config = dict(
    n_layer=15,
    d_model=384,
    n_head=6,
    n_kv_head=6,
    head_dim=64,
    d_mlp=512,
    vocab_size=8192,
    activation='swiglu',
    norm='rmsnorm',
    norm_place='pre',
    norm_eps=1e-05,
    positions='learned+rope',
    rope_base=10000.0,
    rope_fraction=1.0,
    qk_norm=False,
    attn_scale=0.125,
    bias='qkv',
    tie_embeddings=True,
    parallel_block=False,
    init='normal',
    init_std_qkv=0.0211,
    init_std_o=0.00385,
    init_std_up=0.0211,
    init_std_down=0.00333,
    optimizer='soap_variant',
    lr=0.00342,
    beta1=0.95,
    beta2=0.95,
    weight_decay=0.065,
    lr_head=0.00641,
    grad_clip=2.0,
    warmup_steps=200,
    schedule='wsd',
    decay_fraction=0.673,
    decay_shape='linear',
    final_lr_fraction=0.0,
    batch_tokens=131072,
    seq_len=2048,
    doc_mask=True,
    train_tokens=597400000,
    steps=4558,
    dataset='wikipedia_en',
)
Each number is 500 + 25 x the weight over its row's rms, rounded and kept within 0 to 999. Layers, rows and columns count from 0. Numbers have three digits each. The size before them is the row's rms in percent of the matrix's.

# layer 9 attention query, 384x384, rms 0.091, rows 0-54, columns 0-127
088:541489468495483493441483502462516534487528501493557491496527523518516500442511471476515560483524491519499470444485498469513530487483504543476533511473516453515485492480478518471560458497504499493537522512508512524533492505535495506469491522525491519517536492529461460537478499477504501530471519499489479486483480489518501498479539496523507557509518521541492491526574503477488501513521
083:491549466485473482451493491521492500459506494504542540493537528490517463481495490534477467544498513510539443484532505516499537538499488520493539548526480502517489513545538477490502464477477542514525533473536503472485504480512475496511534522486466555456496492512488474508467499498496536518479488502481516486494506489472467506465520500480503452499505506529553517547517527436523505480476
085:493529470534507452516496495512495497509520535568533524490486546494467455488491509487524530451510490490484512489510505539482460518511485476510493491482432485452472484508521459509475481452524538501545473516486480506554469487501496492452522518493471476486493496510491521520550479540514481528491513491503493434531507536503505522472503536504468493501527459542505523500514488475485509497466
089:462510509527477490522476512557461443479508497533493539508487464473489500521489526486483511472500482520489529510489480484505494471520497487473486475469422518495526501465509520489497509549488491488474472495513521507478487482459484535445490508507486491526509538539533469512505479487503519494481448498513503513461490475509497495481514493452490481465500504457519483457475501527461525479500
084:477486478498480493484508473477494493501482505490448489491518465528496499495468499509507476526502484408537471496531500534495551484516524544509509494525483511520465524461473510528506481481483498510519529497499474559489455491488529512507511519510511491482499521516496549486485500457495500507484462470477503507504507456466503447540497488473498477486520511476462466504549498527507520501510
090:487516477559511524531449505454508555451503522468507477469486500501498513507524483549527484508531499523510466479522524529493546498493520515536493479524489472535492479497461480479492481463519498509464505463477472511520481498534506465510530494529500489478483516487503497520503536450502523494465522500518494538512510477551526531484487511477525494489505497446500446474515484503489468531461
095:504467524534482486524466497506508521491463530479499478518450465560451485531547501493516460542519532468455525480482512502459518487504508459547534487493516488527504498484518504521538476520472488438500495528494516465492487496517499511469462519493506483529459470453498506497448545468529503478500503533485517520458511493501514465519551522488481532456507507489499499497531481492473511522513
091:512459528499550492492521495500501475455533502542507456515538473483481483469475499495489465490492472492509509472498511506475529509526532497485514511468474517504536508495487488477529491508537500481503503495558446514519485508498553499519472492549518512486484512530473487522509493461490571513492506477445504508495479515478492471464541477503498502518461534452545540518543493479485476455535
093:491517480541491494513487518484508485509503515494510522478472553459474506462472511547495528488526482476508488482458467485469513482490526493517509503510515493499492544509457477421523474501472420504513457496495478462514512490495505492488499511510468524513493499517501526478516479500496507515494434510465515513510457501471472506511534547488443526493498489506500504501543492482487502502509
098:516455507502540460525463485512498471505543506505506489550475473461512518518498508526480502471515483469467489488536542474526459484500534489517540503501477467473498483502523489510518524491503445481451514504530497439479473505496469494445514503527480494495535495483478483499539458545482513521521497553468472449503502518445529492517513540495520526500472506468520489487492484481504496510524
096:536482502481500492488491474501542537461491533510477515456490531501506500488496477502475467476493489459506501475490488494507477507512531439547465487501506475525484525448494515555519519525503522515502464509468481526521516521490499495480486498507520473493498514516503497507477501502507525544461509506506492508478560524539469480514515463492524564429531514451470566495517484474481495511516
099:542503503474545482542557537465509472457534528515527481508507527507508483525519471546458526480523473489495475494500512479499457549492504547497512474570485532517516535480522482491525492542521503551513521507475451487522485501520533523508545494461509478491487530484471512513488512500515494521490480535514482489457543490481520457512499469498484453520534469508532493477571471524576507515499
092:492481507473518506520476494539488531478496506556499468540509491496533522516500495512515463509516481519515465483495492520510506518516497471532491497485478505454509454504473504506503461553496488492514470515495508519502512529542517515482453516503494498508514488512448506478543531492487519519499540489460509480515486458467523519487474496463465558475520518446508472462474514534510502498530
097:494494490500504508502526523481483508540493527500494498491486468507487503512492516455537498524502493518505488503500538534451552512504498493530494503512530450512487499449579482486483487512505539480512508524484462476532495497495492468490477500479464480525498494517469526486479510450522535490533508471514472508463522508505489506472529515489491543493533503473473462465481505489509527541479
094:496520449482509539503494492480517525514509473499529470477521506429519483479497517491505518498505487502470512525454529436514521529543451487485492531482487485451530544518533492566495474522471503528506510517530492464533487450489499472492485487506509469553488497484488447502522485516515442506446550500493505537490517487504536504511473486466505449524493519501510523500527495494517510497503
097:511501539556496521491485464447485522505488488512498536516494490529485520516518478522528497511515491521484539516478511503501505496490488477480487495477474519504528507521468466527494461464511507508495469497495506480519483556490493476516504482480541515498518501481532468507484482540470531498489513510498488449492532448479483521522508446500488502454494536502493474518485465481514489495524
099:521568503529493493484513501549514489472466556522519528502482500470525530518518496514471495482442538479513482542510514469495532524450520460498520479519464531436491461475478455447461508522486507494511473476518497477433477475461507491484462500480483515510486474478498493473514530516522522489478520480510566508536542485529546492522462528441544497496512502422507459483524505528465540507519
097:510488506475451521498511511480458536524475483498497498483488519474476504484437486545493510492494486466492481523491507461512514468546512524479512523493494498532509532476519485483468530456531518497491514473480539520503529519453480443493536503459496520542489540518476446486495507491501505485459456487499494498528521520526496515502502507466508505524482533462479472495496485490495503523533
095:507489495463468495517520521452504467516501509492497473553484534542492522532493484459480505478514521490498476525469521508512508487486488509494514473498526510480486518505491517561504536490483481541477513520544498529539503524509544523501462501509508532516470518475518502533522485512485502500494504486508486510520484512496546483528506495457521546460465483493509521514488483497546493495494
110:505539473523500497491548512555530494455509469501482483476453469479469494517503475494516535457499507502512517513485500478505503481442507516521496482486538473510449497494478501501544471522473514477455526517478486491502556499480467463515496527480453481507462481463523497459511520470483554498512493518484500494515512473517489508508507454483561554485527535489534495481534505483518509482491
115:483516488529490437510507517554476526507496494495540514472501529514491538472480519537460495518495474515492503497465512535520467493487477510480513505488474451511473564485502535507454463530507514475498480558496532499468490475489502526564521472511480504470507495488550504497527549548471513474478501548501496455533541493489513520479505488498509469514526489453475473524535511534575508482472
098:514545500535518515504487516461531505471523495492496480503506510482532493504484493529544511491451473482507456524467536511508484443540487440472481507465485490542509476495494523554522503478500551499519484506474531477470487463517489529534491498474536494509475515517521479486515457486530502506498459499513482476505532497467510525474497488513524529590496475434521503511490452443471466466458
101:520483470525502540515496511499537494498489519561506471517496509515508482483505551548514500496532499503467494447484494529507478523455467506486502503495464512507502519487501534463466521492482503507494529505498456498531517484545519466532449522477498527547470513476503503564494529494484502492502514503442536512470520496486512489480550486473478475496493499472528488530532510498495466480510
104:482512507476505494503496513501513520545508473467499489480488494525509481445474490502482470485496485459517503500525522500519507481521511488499534470512489480513474517492499448534498490498493509501497520508493518496483492465529515495513532464460518532461491563519483455524478489461488514490491509441527501486489571482513503541480535489463489497486492519526423435484531532507480477519510
106:537459477491489496564424479495466486497514523548498470546509451491448510478539509484523499507529511504508524473500520514540508488501488463500461486480504469547513522535496425475479467514521489520429517533493497515559487491501452500515469508504486528508446510497450479475500507519515515511500531462491475531486508504535492488482507468489505495453469515500509479463483506472468516448469
107:495498501508482466548523535475532457468505495560533481490473529476518535492488554523485520531511541508508484497511485511493485497465499474495489508478523489443502508492503468490508481529500500539504496490482479487485510496497489519490533477490476477503452480504475447565466506501497515465490518501473508515501491471466506528487519522451520475460504542488480504494515529529453446525457
107:511454537499495488533496469499511517517523474516503488487482499510530511498464491489540515524526546488528512450447530465493518471457532526513490495496488468503486487504467492506506512500514498521506476550459505490496549513505456479466506483500499472509481501500518494471489510462488450474480526464500507522500480468495497511521507505526495500529505521441523468473503504483523457500481
112:540509495512534525523510496484495475531470454536484492510533477509506508516494514490486520475507481541494503514473479503505538479490507502488480469488494533493516494496528506528496512515528495497459534448481480495548501540512485505523488519481496543538483508524518510497463471491458497508536492474468488433477482504475509468506500500498493522518513505498441505488518446484464478495538
112:485509479493521478499506448485483482499465443512496524469542471459523503471513501518475531475511525488474501517555480486535494528503495516491507493526484481492502491470506465490495502480491524473445472513477477493444467435470512475520484504489510511488499482488470502464467469540503519506481544500456491492500504476489521500522512463492524425526505451482486464516539507496507465493512
114:464509512491527518485512482502482524442500534486494469507551532560509453452465502463473471536486498492474466476504492504492505481505531483492490483507528551549481466484508531511450513487504495496549499499497474517488487527492482488495486519510507467526491478518519525526488526496467512514515485521484512502478460488494524484508524486457504482543484470499535549495506488454466492505513
113:493499487473520445482517504517469518519521491430504489474513514532513510486487450530478435512492479479511501544449519511468523496525520501513469506490553510519477504483503497525516539516527497465433513533498490538494514477493498492490509519485514490529473552552499491449536500496523507526486480502540481520494508487526518524528467488526498531507507493513467522494453483511545529495502
109:483490502482536536488547466476536507513483512508527501500533500496468515453483502476515477499542497533466517493491488529519529459509495528505549499479537487523545550494494498582538495525494526496465496473514527462511508518468498522489473516486503539487520466488522503475554488516506471512522491529455511488488526489479501492483491519493516517501495507492492498471513522500519498451482
109:506498513523497475545496512525492513519535497513518482484504441447485476495512495484556523496489518487498495493525491481476420492521503487456556519487473480494490479529470508488504519446529496512468524482468493495504519459511482516504487524509493508494481456509456496555495515504486508555510513481460528498512481499482505506485484498507489500531510519501530485490536533484491489515520
103:497482488517500527503555491504497557455519476473520505511485512552533503528475471477448548516445519509469526535483467511518475526494489500482449499519522510505473476494512535521496508492508507458480447512459523506470520519487471496463499521463520490493483473517473494515458541540467508490472520446472527518448487455493490520489500513482488506527506476517476505448557478500485542501511
107:476530545518520496464479509495493483529506554488501515479527474484528480487457511526496447527474470559467511480548456515477459475475538466516507544511520491522460498527454490510550534498491469516525502495511515522557442537521526559503469504484474511494504506501465515505475469526518514530498514540514527466488502509459546487483487516533556499505486491553481521468435515493533557450508
116:498491489510460528491496498514464474493540497521502506536533521498498490469491510477497433490514499496489434536540508467483507536492487464528510470467536449452489535498475580482498473534491488497503511519518506509509547499493529509488524472466502465499501472438510508535468495527454503515523488519479544457491495502444505470507513527547492497548530482546509481496505515538488457474501
113:487520484454499467497490541481460471529519477504498521476518483500467494514469513516542487519540470506471477481503510504498513500522516502525535497543497472544484499487499531508517510487488537499441541509503534520479519477516517483509517479486479510481474496529504515479513536496513490511512488491515483508478518568476515517469488501460502508520537453504474496517466506526468456526465
114:489477477501486520513532491476509459515523522493501493472543492481476497494508512505476493482504501505480504491498484526533541446490513535478490500459537521491509546480525561487511529531484519475494507494508534496511570457503524522548519512498517537484490487463516503518521480483492521506547515452523466502453555529529482497537498511489478503493492476469504470479523487526526534503462
115:471511499527465510488542561487490509525506447503507488492497528518489483481519496483469537510483521528534500445524511512458494522490525478499500511524515524454468527484499537516517524428505507484482545489525476478501506504554481518497468493510497531502494507512500480499502496507501451535516489500487502502515444498478474529495470473494528502494475501468464536457486516548531504495489
114:466535533474539516463470501500486473485515496528453537494494516441530485499537461513468546537456521498497528521484497495503548513457516526504491498529497465513460497508532510498492514457499511476498495503491508533526483501546489475489502495490510468526498532478486510508485515463516470511484526501482503520528510454504494524485496481543460448525486523569568482534519479501464535539508
114:463517540540531499503507499517480517491488461489466485499461535498495467491493502500524459512506478497510522499491493500513517500509504500505462499529494492493516495516499488513528490516472484481511489494508508495485533511473502468477486472523472492524491540501477500520443509516493494511482515524510507451481494469499521511511485491524515532483508512460508475517502496497507487472535
113:465487477478502545529473483496501529482500523546475486501487487491534467465478540474487517532535490504495517467496471495497482448487540522517494509466479528483441526498466498509479477461460474495479502513441447483480454479475503469470486473499494484502535453522490456500497533480481437475510515507501497481478550502477511516499536507491488489502532499480561545548470504529527481548512
107:457467519489500493508521473529515459516514452503439542549536465509493479521527489468498504491478487467495485459488484502521478538514505516510529449495497488518497498514485505497462501491494528499462509521478510503481510482491460494521529538499517508541488483476506475503472517455436495524461514505486491497493538524498486515473508496493533497512465479450529488504510478447510541489493
110:550498498523521501480496552484557479476502479500494523457524523491492501522489532510554512494486539479484511474516473524539507486508494469473499481499499482504476487499471501531549516500520519523506496478483510507483484478477407510509487475504541463468535464493510498486508469481548512538504494448484493544472533499470456497511519474497514450489524486484493505483498511426499501466496
113:500517481503490574472476509478448509548487504479493505499475506514462489451494484486551483511518517541513510496492509477527559469503468490500533474470518509488501522514504526521506463463456456467496517521515496496527526458518513467459518489510554453493518503463506491533473523487513512455473458504478527492533542492477531490514547477507489461509467475498524556476507510472497510495500
120:490472517541463497471493499498495497496501459520479493503490519500491554458476488502523470497530509500491481535463513486488474499519520509479518497539475469492534475515474542523441479534498488477502494494523491501520510444528506490454468484523499461493472508519497441506478550517510462449447525490508524502523512475519467516479496553494501446510481476464493507479529513490522488522512
113:501499514500483516464483519505525532508515467530475491499526519499540566507486452520476496466447512494501498527494448467535479517531482503473500485485509499468537498488501547464506455541508554531524522513473511502496468541465533465476509525510509478523475479516563493507499489484519480468441470499498495486517456478501465502520541539522537483491471455484501506486524510475503509455469
125:490465535488520515463519491531506519457464509474524484487549525521504519464508488531487507473497469464491561536505507510521499522474468495507442480491520506492522500490494435490493517477512523499537494479492477494523431482505505491476489502530536531507537483510452464535478494499502512517495525532513493484536482494490501517469499496506513470519502504481513485470485483526473487517481
125:524495498552525531475491493502506472502490513520537491494488498459504525523506525524536519511513499508494519496523487489501504521503483549521485494506506509468486536538518441502518524473501476538503535517502480473538509504511461489562516474476474471508495484502497490483531477487519459509460530496541523464538489430519505510497486535514508488526514538492480483498482511484559527538492
114:525512518482551494514507463453489476579517518473470509558522486499510527502506522507488485520515545512516476518497522527525461471523507521495512505485463451518457470483498463492469538466534500467458492488500489528492473455556512511499565485519519510475516483486492485496490514462505487491505486500489484511536499490503534488518543458510480462498495482498480514511470508492478522511508
118:478516518489525522516535540498525478517523452475484502489469511509462485490539517495511531486489495497478451507548498511491478520480489533508465527498490535526496552504509526478492483424500524500471457457520543482485499483512504518521530497478492513495484520480448515494528526518487530526480528454486482472492523536511475453530498486528479519490511514549526494533444476502524526501494
124:537481458482488510522483528505513496504478489520533542506499521551504549453487473494486522509504443489473546557509497508491513472532496498509467504465507519539476525463505481526482482500506513512542507484475489563490501532499515523525487468511444507492480480492550510497456491474505500457536484511528515523531507486474468508476507513466506541514491485470495496532504528480499470475484
116:526445494511519525487482540511496481540478486548556484520514551540481470519470516464536465494494523482500506530517486538512505541481466481520496508512518458542495427518526512482516522500537525456490514442446521499502521505534519491482513497517516490498535521494440497513482478501521513493495536477520485489501465545524497520465488511489502511486554493490483525490501474503520521462490
110:530483523491506539458482492503511451503484470510474473535481529550457462516499522486524505487511497468477519495520489534491518431467534515517494501520478498488533529527522562431492505488531428531481504470492486554502475496487487493488481488503519476497471480486489522459464502475504490539513472497502477475480491510471542503473470553459436505514502468536495504491497522511502441468507
116:542481518504490462558469469507504467532524500430497522543515516493506486450485481480515514536525528486478458493498498438476509503463532532514488525524510469493487478480492468479519536499449459499498501502500512507486491457493517496513483469505513456503534526507496513476460515481495480491545505470496454547512545510485494524494526496473487487515484484443470484497457508514565522506489
# layer 9 attention key, 384x384, rms 0.0913, rows 0-53, columns 0-127
084:501502532555543481494483473536549537442490515522519449481492476483473499505456529526477490552544516509500499478476513477507494513517476468528482475481532454540503469485492481460525490502489537482509465518469508506530517531491546528499470535511456488547474475491490477492477506499488472526483485461471508506547501447496490504534474520517524531527456508516497506495497499491507486499492
082:495526496489509479496500525433504468504494513505500504494514472484515509536506517500470501515532450506491504502495557488523501475479545455485489507505554489519522484559484494476504480519497480533536532484535480513496426477474477493546481506482532520546554469488462488510468531482517470498478491475494493523535513489544499497499496493463537498500528486538489465529554496477534478513493
086:530518497489526525546476452505498482470499487504506547504562522508453476532516490513482516513496523513486510471510495506515531503509515534469518465516518491517457498463503513509502447496514507506466456517483475483546481501510480476527534527495479524493489507516494517544495513485520526488510491511517486529565502536485503498501502485499484525474430495542460531489493462500523512515515
086:500485525471491498488492473499505491480453514535475483514523494502495492503475488554520504489454529458503485560527569490533533510498488502535462505497503490497497532517500506509474506439516511484471484512516487455484511490480507521503467511484520497488512508504487522536487473450508482505521462490519518503504537515512501508516524517503534457513478521509486539494560550505462479483521
085:482460534504512476515492467523539513519518544505495505483525461473517501462507516505497529512476499504477493474496512450517500479535496482481473517457495502479452475471533496505478522508482474498466465481437529536500489521501462484526519464527490527497515542496516492537513497604519535489500516523492474494507509501517528488519462529491472509444463492443518482483513452481475507461507
089:520500465484521492457527533461502514465505465485485506510507517449522520514522476457479478516527481531479499491464492509555480500505516478468524503488544489482501542477511459482492518502513497477518476516500533496465459485507498505475510531552484514522462472490492516483495514512447549524527481558499470473512504488512508488490498483563502581449497489516507452500509506520504505453517
092:480495516505485490528496462480480542509466435507520523516454500493483484500506517523512520532518523494483482503456548445466509568493523529504485438541509521515480472475506488501504505517491502497489498518509521499521554502519483497481455507484488486481502514474500516451517482513494517456504521517552547512486515463520470520483483513529491570492499541514477499523538547527515472508526
089:469482506474509524493496456519440511472513500477515502410483518467486478493491492501512499474510486491541481511492497472469459510541510495459454521528512537492492568484450482510517537503514523514513457502506503501508519509492537521499487488473561541527528520510515489479484479435541492461476505508523479476483532489500491529503483464508539502492488494494457486512519508510515483458487
092:489496544546507479481491550509448512464531482512491478502482484484495538505522456482490492511464543443490518474507479485436516468529513537508522492511493502506523512529440476483464508519493514519513488506479535485525482503545503483527488516467463450498480494475489528475498505516520509486523434487490515487476501524515463518460490513479517461475468565481482488502486565514475493494512
098:484483524492506510478485479526447523477517475514479511487502501490454513495457508484486477535513496504498482504511506479514512532541455489532471471519559496463509474456467503499506515477490496534485496478469510472511546490496481514496490489499520519484466557512532483485453486538470483486522495517461511502512478522521498486508485465453518483429482503455527486509492521510510487511500
104:482512480521483505495475495481523510515526510486542533444481499466517481505476511495457533448561471500509544514524494521514514501502530542490545500528544489516512514502494504511505527448548484520474547492504507482511459505480519484478484475494510506511475484515500495511522502518483469523503490504498510467497485472480471513455500480510539534504511514516516464489496496512521481518479
091:495512504515503446441494508562508472483493524467514498506500496474510508473452525515503516509488513511488554424514479513500479490493541483476475509477515462456472491540441529551524465446500498516516513534510502495551482500482500524521487507469529493516501508513533489513485466483533464491536554524502498522493495487506525499493524475470537493503502440463475514552466526511477525496508
102:442504493517491512512546474504488503509512532523545499487506496487495485498491532480501499502494497465474528506519496516478506475475482534470480514538511492476483518477470534486456535517479459492526525429496525502529482468489525510582527500494528524467445481471513496477497510443491501489536535506500504483506485506454531438512528461470557526517529484500506450476524524528503504538501
098:505496500475495523483506517479521530481503503498497502544494470523519497493516587491521561526497500487476505480500502512439506480501497463492498518504449510441488501467476518533493523487502511473503486458523506523546464471487481513512528499485506481471487505478471496471496483505495497482453483483515527478506495492451531466503529473542485500535512525464531500498486479489487520516514
092:520472496487526485489479529481430507511491534488459508491517525504465502525519535478478502511513505496529518506514538504429519510490502530493525493508483532550519539466512500480502451475500489479445495519500483486439539492515455506499490486533477499462458499504509508530517516510557514483515490523528528517482491532448526494517471503505482540483465545526526515509505476459506519487481
099:485443501541513513524489431524506490471522502530527519521494555516510492489484531501456491521497493490484460544463476514525511516545507486516486526502524509494521482496521547512460505504508521499481472499476477481511483513423493481506442514528511508525513508483471518530476459522508542476539510543476495496488458500510501517508511480485525541519515477437499514496541510505490478492479
103:508477490515505514472503516467514519554515522572523523497482476505515503485494510476525491518427523509514490499485543500486544529519472522498501505486529470481525504492496521512511530492490517502533504450523488484479496492521486513489532485487489466507549480514506521530526505475497507501480488512471482485497501473468471505530538476474515532537498512499512473493493449469503515535532
098:509559526483506539505491498460495500465505491512483525486482495558464489545491513525498503457539492549493499478533485519432484504478481470510483465516494459497528500510494541465444494467496498519515514521540490481545507527538492465499507490528514488460537547527508491526473466527495470472476519513518500479486567523474478496487496515541493564503531482512508507502543505531535513538556
105:435540487504526472518493529459482514491488497503530528531508455469494506542503526537500482446485500523510476468530473525486503495495485500463485495493487488523458492484469535468502499492519460526523487510533517494467473477508564486506497515543484500513479464449465500499519542496452490496512549456520521510486513498516507510440539547536500466578499502500480528503507520484447463514542
106:495520499554472500549491511487468487474486451508552502472544475496468498482523483450513474483468537530486505454500498483474484524523546483519521526505490480495499510496501526453515501509482497490491451504516482504522518508503483459535478477474514521479555497511500507492497516450509492472546486534476510513468516492507502486510499525500494453567527497522528522515509551484480476505523
115:513546499501492468449506513475475519511511462507466489516497530557523503495501504451533508479506491490547511482497502464503495504499521468496457500519479476501500511519497523457460507491533477514527491540469482536513538497512492494545550481514497495489511456475497527506490462465489479439454495531491489486528471474481545477525497518504490467494499476499508533490510486542461487558506
100:470549488503501497494471508513482496479478482508497508506523530525485512482502495484462502554443482546524467466464474443522480505523475477520510468521522492482518472516507489473518499450514486478515468487544513496465532484444476497501535461470460485505474487518508543488511479482492524466493490536528460507457540448497502520520490512499496522483530461501486485495512475493526496521475
097:467469519532475519472484514478478502517507514513523491486520480470512495496456526510495475513497489501471484522473494545475536541450496496498549523508467515498528501526511477489490509463516503493498529468507510495440523565462481492471477506485492478476491506509495477472524485516431521494505487468475489457477503491461463521434522499475513543519484527510481522459517478484498515493438
109:485470488523501494491575504489495510473473516454469481491483490497532498506493481530477483524520484503527536518529498494517524473448468488482480510518519479522501475490519501506474455459491470483513495496512486482496486473461549508497487466507491526486494506478537514499519491484488453530532483532477458486497501488527522545489555450467478485486490501533468520535472496443507467497513
108:533526515517508541499477488515515514497446472515534527526473520493503430512492515490469501530501521539470515489508466487567518505524523459533497504509517466484521543526519506540486496484500492499476520446497508514503504514458487506479520534478526537517518502515504572505468466490515485502536500519528513492502510508510510504503512497445493514508517478462499496451518470471509473533521
105:483521499471476501492500449520497514501535528490476472514464484508532509525486479465556501523457500507521524469500503500486485515496543492539482499523434429518501460534465489514484533487482472500520494481504528541448504480507494523474488491511494525514458515471475501487500513492482495479535499502498465496550466492453525471482479508511471496498501478439484486499485507448531473520529
121:510499531555499481514444545482473499470503517493553520503497513534496562513494458502508517478434538482511443482513540489509481493515508468489504450467541474450527499523506483498483507485528528531466485426523497519494489498486502507513538488481471504520492537556468510483489521470514525527513515501505511472471505503504505495508533497545495463493536498528493473496488543545472455537483
106:492547484477477503464481496476561493507505488490524477527494525467495477526494507509466494541489512511496514538510468479496510504488515469517503438490509531504476502515511512488501497508520471523461536502454520499465522487469515541478497514453502449505489481482502531537490498489454480495520508471482531454467502480482478509488512539497479473516571488466500507521507489545521431515500
115:533479467519495488473502551498500546512537536470545520482512467510512495507470495483471484491531487540494486534540484498518543517419531486462487496480537500540478482536532504464481494530512536476476527493471513513491470493527522469538487502512535471516510477528461501532519469475494484484487528549500534524463536509491491502462508481528456539478482515469484479496529472480521534512483
111:501510514510535504509509507484519509520495510484461526536471488489462483509501529496473508477455524495496555492527490544465485520519451511486522493472476485484499479501505534510514483500496488492495516502439466523476479464507507549519521517519465534482513508500498515529505493516536512512546504467487514485499486462478533512493520513545515468487523498507495497523464501485501491532454
105:497487468546503539485523521497511517511528470453492507480502521457489490516504459476493485476562503536505492497474459478471516525545544481489504517482490547538496534483504503450544494458543520492458542472467519526517477541525499472515511472505454478455484534511496510470495493523578504495464493482490551475517489496533495485538481538482507499510479456565509517521444510527491461479472
110:486498541513525513495487480584506464456497487543492496519470478505494491489480488467473545485490523523488481502493523434486510516546542509508490509520504478533524521545485497480507494532519548515430450488492518486449512513493499501515469533442515479517471493522465521493559514537523488459504500498512499494541484449497507471522448503495479478481490496445528519497511527473467496531489
116:531465483508523509499530520508492505504486495505492524504536536510499504474480495494470532508503488512484518528514465504512512477497518505463473492464486486478482442472517491487472540484546491487519513473446473528542448535464495469480533503491510477509524480528545506498484453519502515491520501495553517499455515529511512511485534562493502550508529502485500468476466483499444488492479
116:531553514495466542517514465517590526498504498443498487529462484449524483487512505475524506480524495460524513506503530512472490495504497462501480514479510502536504518505532482497465509555467535494474486467512494483506516504493501500505548520475494498498466539510505486501454551521502449481516538474514471521520445507481516485527455460517489523514470496498471474518506432499486517475557
107:504528519481505512527498525483476511523520524503489478475469491526474546504477470509520467426509494533534514461513541527533447487508459514515490498507525530521518474491462475500487517485496511511536477487472503483476470493495501487451488525493537516542496512512483495488509524490513497488476489527550481550524498538502486481484514508493561511492509507526510524482521516431458494522458
119:494486507504450503485508501540477506498519439524541515541500496515469544524481458471490484433482513522531474490515506487498493544516477530501504494561484487525477463457484480479523520487499489492512496479504491523496503515466474478519448518501532494494528428484506522471506494499514547531497494495486527454492506485506531472520464544486505509528474518503488499478491516514520512537502
125:507493515506485508514530506468481512540514494493495509516505513547496484503549531501497499509468478515509472513469511484491500529464484464494522489500473465507536461541556503518525521487485546543499523509458468489491552504511526492482504509508513484556466471500521502529551535491479536488527492517503494458491490522527445478484547471501497468475506486528515506534489505491504465540501
120:524481521529511530502511498508487499528474505557492501515505466474490475548484483492469535493491517503484488485505521463541481482533487509534515521504475465509504542522515495493496504516486520511421472481513497468480493463490480500488473467505498537515472518529506476476522488492483526557513509512501540492531498488537519482496528525488501494499530483452480439457446495480466479478526
122:505453472506469494470524522508485513495516493431490477498513478504454454499452520513536455504534490480511525515490515485459483472524493482491481477512501481517523458465518502496547511511469525491458482491476507515465551507481483489510490547511496518454508481468513472473484541533501490468497500515467482492505483521506554464489428468453495511452486471522518491505520526487468519502491
117:554468474525519508504502499477499504483471495512461520453473526517508478490539528498512511480485427502504476500478520513527525505486480492517471521458543517463472492487503490458484467520478467507489536517497499490524548503511500466478484462534542513504522514507500487487466484510505498524535528473522524489446514521493515508466501480495447518527513494499536501511466503520442514482536
121:479519461526505482521520485514501497489452528517500508485470564546432537503473500533487491506480498533522503520500503490472482496541507517506495502525478526499526506521519507483525472483517489502509497511515551458515538527543500497509472475507440508518481531458527475508494479518506531518515501490495526491507483504451488498521499518486490509490552495502507542519583502527488495471504
125:471539494428455488543519494526486492490517521514471526487475537511524504505529510533514471518491496491552491508498488550461492540497537513494539480500520578492487515473471508523471518501514497475552535508514507502542506509510487503529498505501529490490526483462512485503492468516512493518503519532491492509529505496498539519501532479473516477502463507533496491542560503498486501533484
119:514481491509514447536472504548516479482492466543496506549537482480447489568516524516493501453512510539433479502503486447518461498512487450487519491514498506492498457531492504505510544486490541530481508489501520483473481487504486524484481448470449527474529516579499460478528526484510476489493505523500557507486504495562487506524503507494553493516488464457495511457538534486408473545507
115:490504530545496556458524517481481475487509497451503513499511451509546510483537497487509505521480490494523558498528500507514525518474502504557515475494526513546448511525483466543501480476497488492459467544491493524458487522522467502463522474519514495483474505490513521496540470451482495516517519482491512487540494500500543504515492442469502472485487539538514538474515465488496481479476
130:535482501528521492454493485483437474512457449553496514505512500486502505481476508522474511498537565472477477487555496469537493470529497505518493461501496527497527508480409518488483472554469531534447518494499493465513499543465474503457465520443499529554527480518478467531498509500466498514484494507463552525469465482502531488479517482485502493518517482542486495501499529480500527534483
113:518474520467535479527524496474462524506504492440489496499503523535544467498481422456519510514501449502496488478530453516458486507496512488494518507514548488481515540509468508478508459491456473492494492499514500525500523506533478495529524537516501490515520506488442516496536531535474535497514508444503522525524479510484463524507483509499539501460442479489523524451432507501510506465551
119:479532483513539472493540488490525526508564502499484530502488527480549517503549477524511534476488538519522469482524489520524527505496505493512528483503478505499446486472513526487501490491489504497511521516544556551471494520480465469516496512531463469528462504497514477509494474517469503535488508525500476483477523505462517476499498513475533517480478541494523497492465507559515481502478
132:493478528482514510469498492481533472544526471492503480492484472492503499491510475502544532476486509499511504510481511474515496499460495465506476497507471469496562474486490514508509505529488504494499498486503490520474482496483464500497500519486513496526536453495468532515473532506469532497496517470487495470541510505481503474517490519497514469485530480467522477466518494475498429527522
128:463501552523512523479469538529476562478530545500516481474512521493510475501465482522485517516502477495505539497524515499510550526505508494532468496534527512468543491505494515481517522488480505514494513478487477450509497491537465505486517489518540479500531477507511514524497509462477482517492506506481522522487562517509491530529471557489473536477455504512531467507498484513455485537465
114:516476518473532519501496497501516481526533473459515497526534479522481493527503488510476464491487508506513506522492506479498458493504500470475497508549465454503524499529491532477479499470514489490533483492495478518484464547487461473523487482514520511501507448508476530491490484482507459540481543514529505535491499500519487508520496490544534449491486519481519540491511535491477534452456
127:474524504515506537513528540482485474502501501516502442539473526494485470536495462468538464516462503547525508516501482466492505496501535487539463524488505486492501488494493505475447467470507487502528502430484508506483493486472557522511511533523513487492531480506458466473507485486486496479482557484487524497506519444485489473538479487477482447523492503537444485489476514459509490535507
116:525473496460509464504486510497447489491498496525472512516499523465521523466506470494525526489462513474518472489486501471512522500497494532534499514486519488508495495526492530472501503523496472518505506495494513543500530508571487502542478514535500520510503506505456489480492517476438471481481505545483494486510468522528531492535525523473468476475515508480562509513471531514509540438508
122:505526495500473454513514517511480512516461496553543490507511448484512498509508534469460480492458527484488525446546474526487496522451479442461489516468468475506519491524528497546522508477517517489482495489506501484546485482468485516541494471520493453534446502520484516541474488527528475471472498488505470516533466515452435516494473475534488472481536543476476511496511525502476520495510
119:501471462502503457477502499539482477526483517514540450488503484512508530499491515498489481445502536474467489494539501519546473536500546485512484498522490529523478510490469509510475505534550464501492520501504455479490499519507499550488480490489528519511493483509482521489470461519502546496504454510544531501487503486493523469463520511524494468539495483511467495443498535502466497533522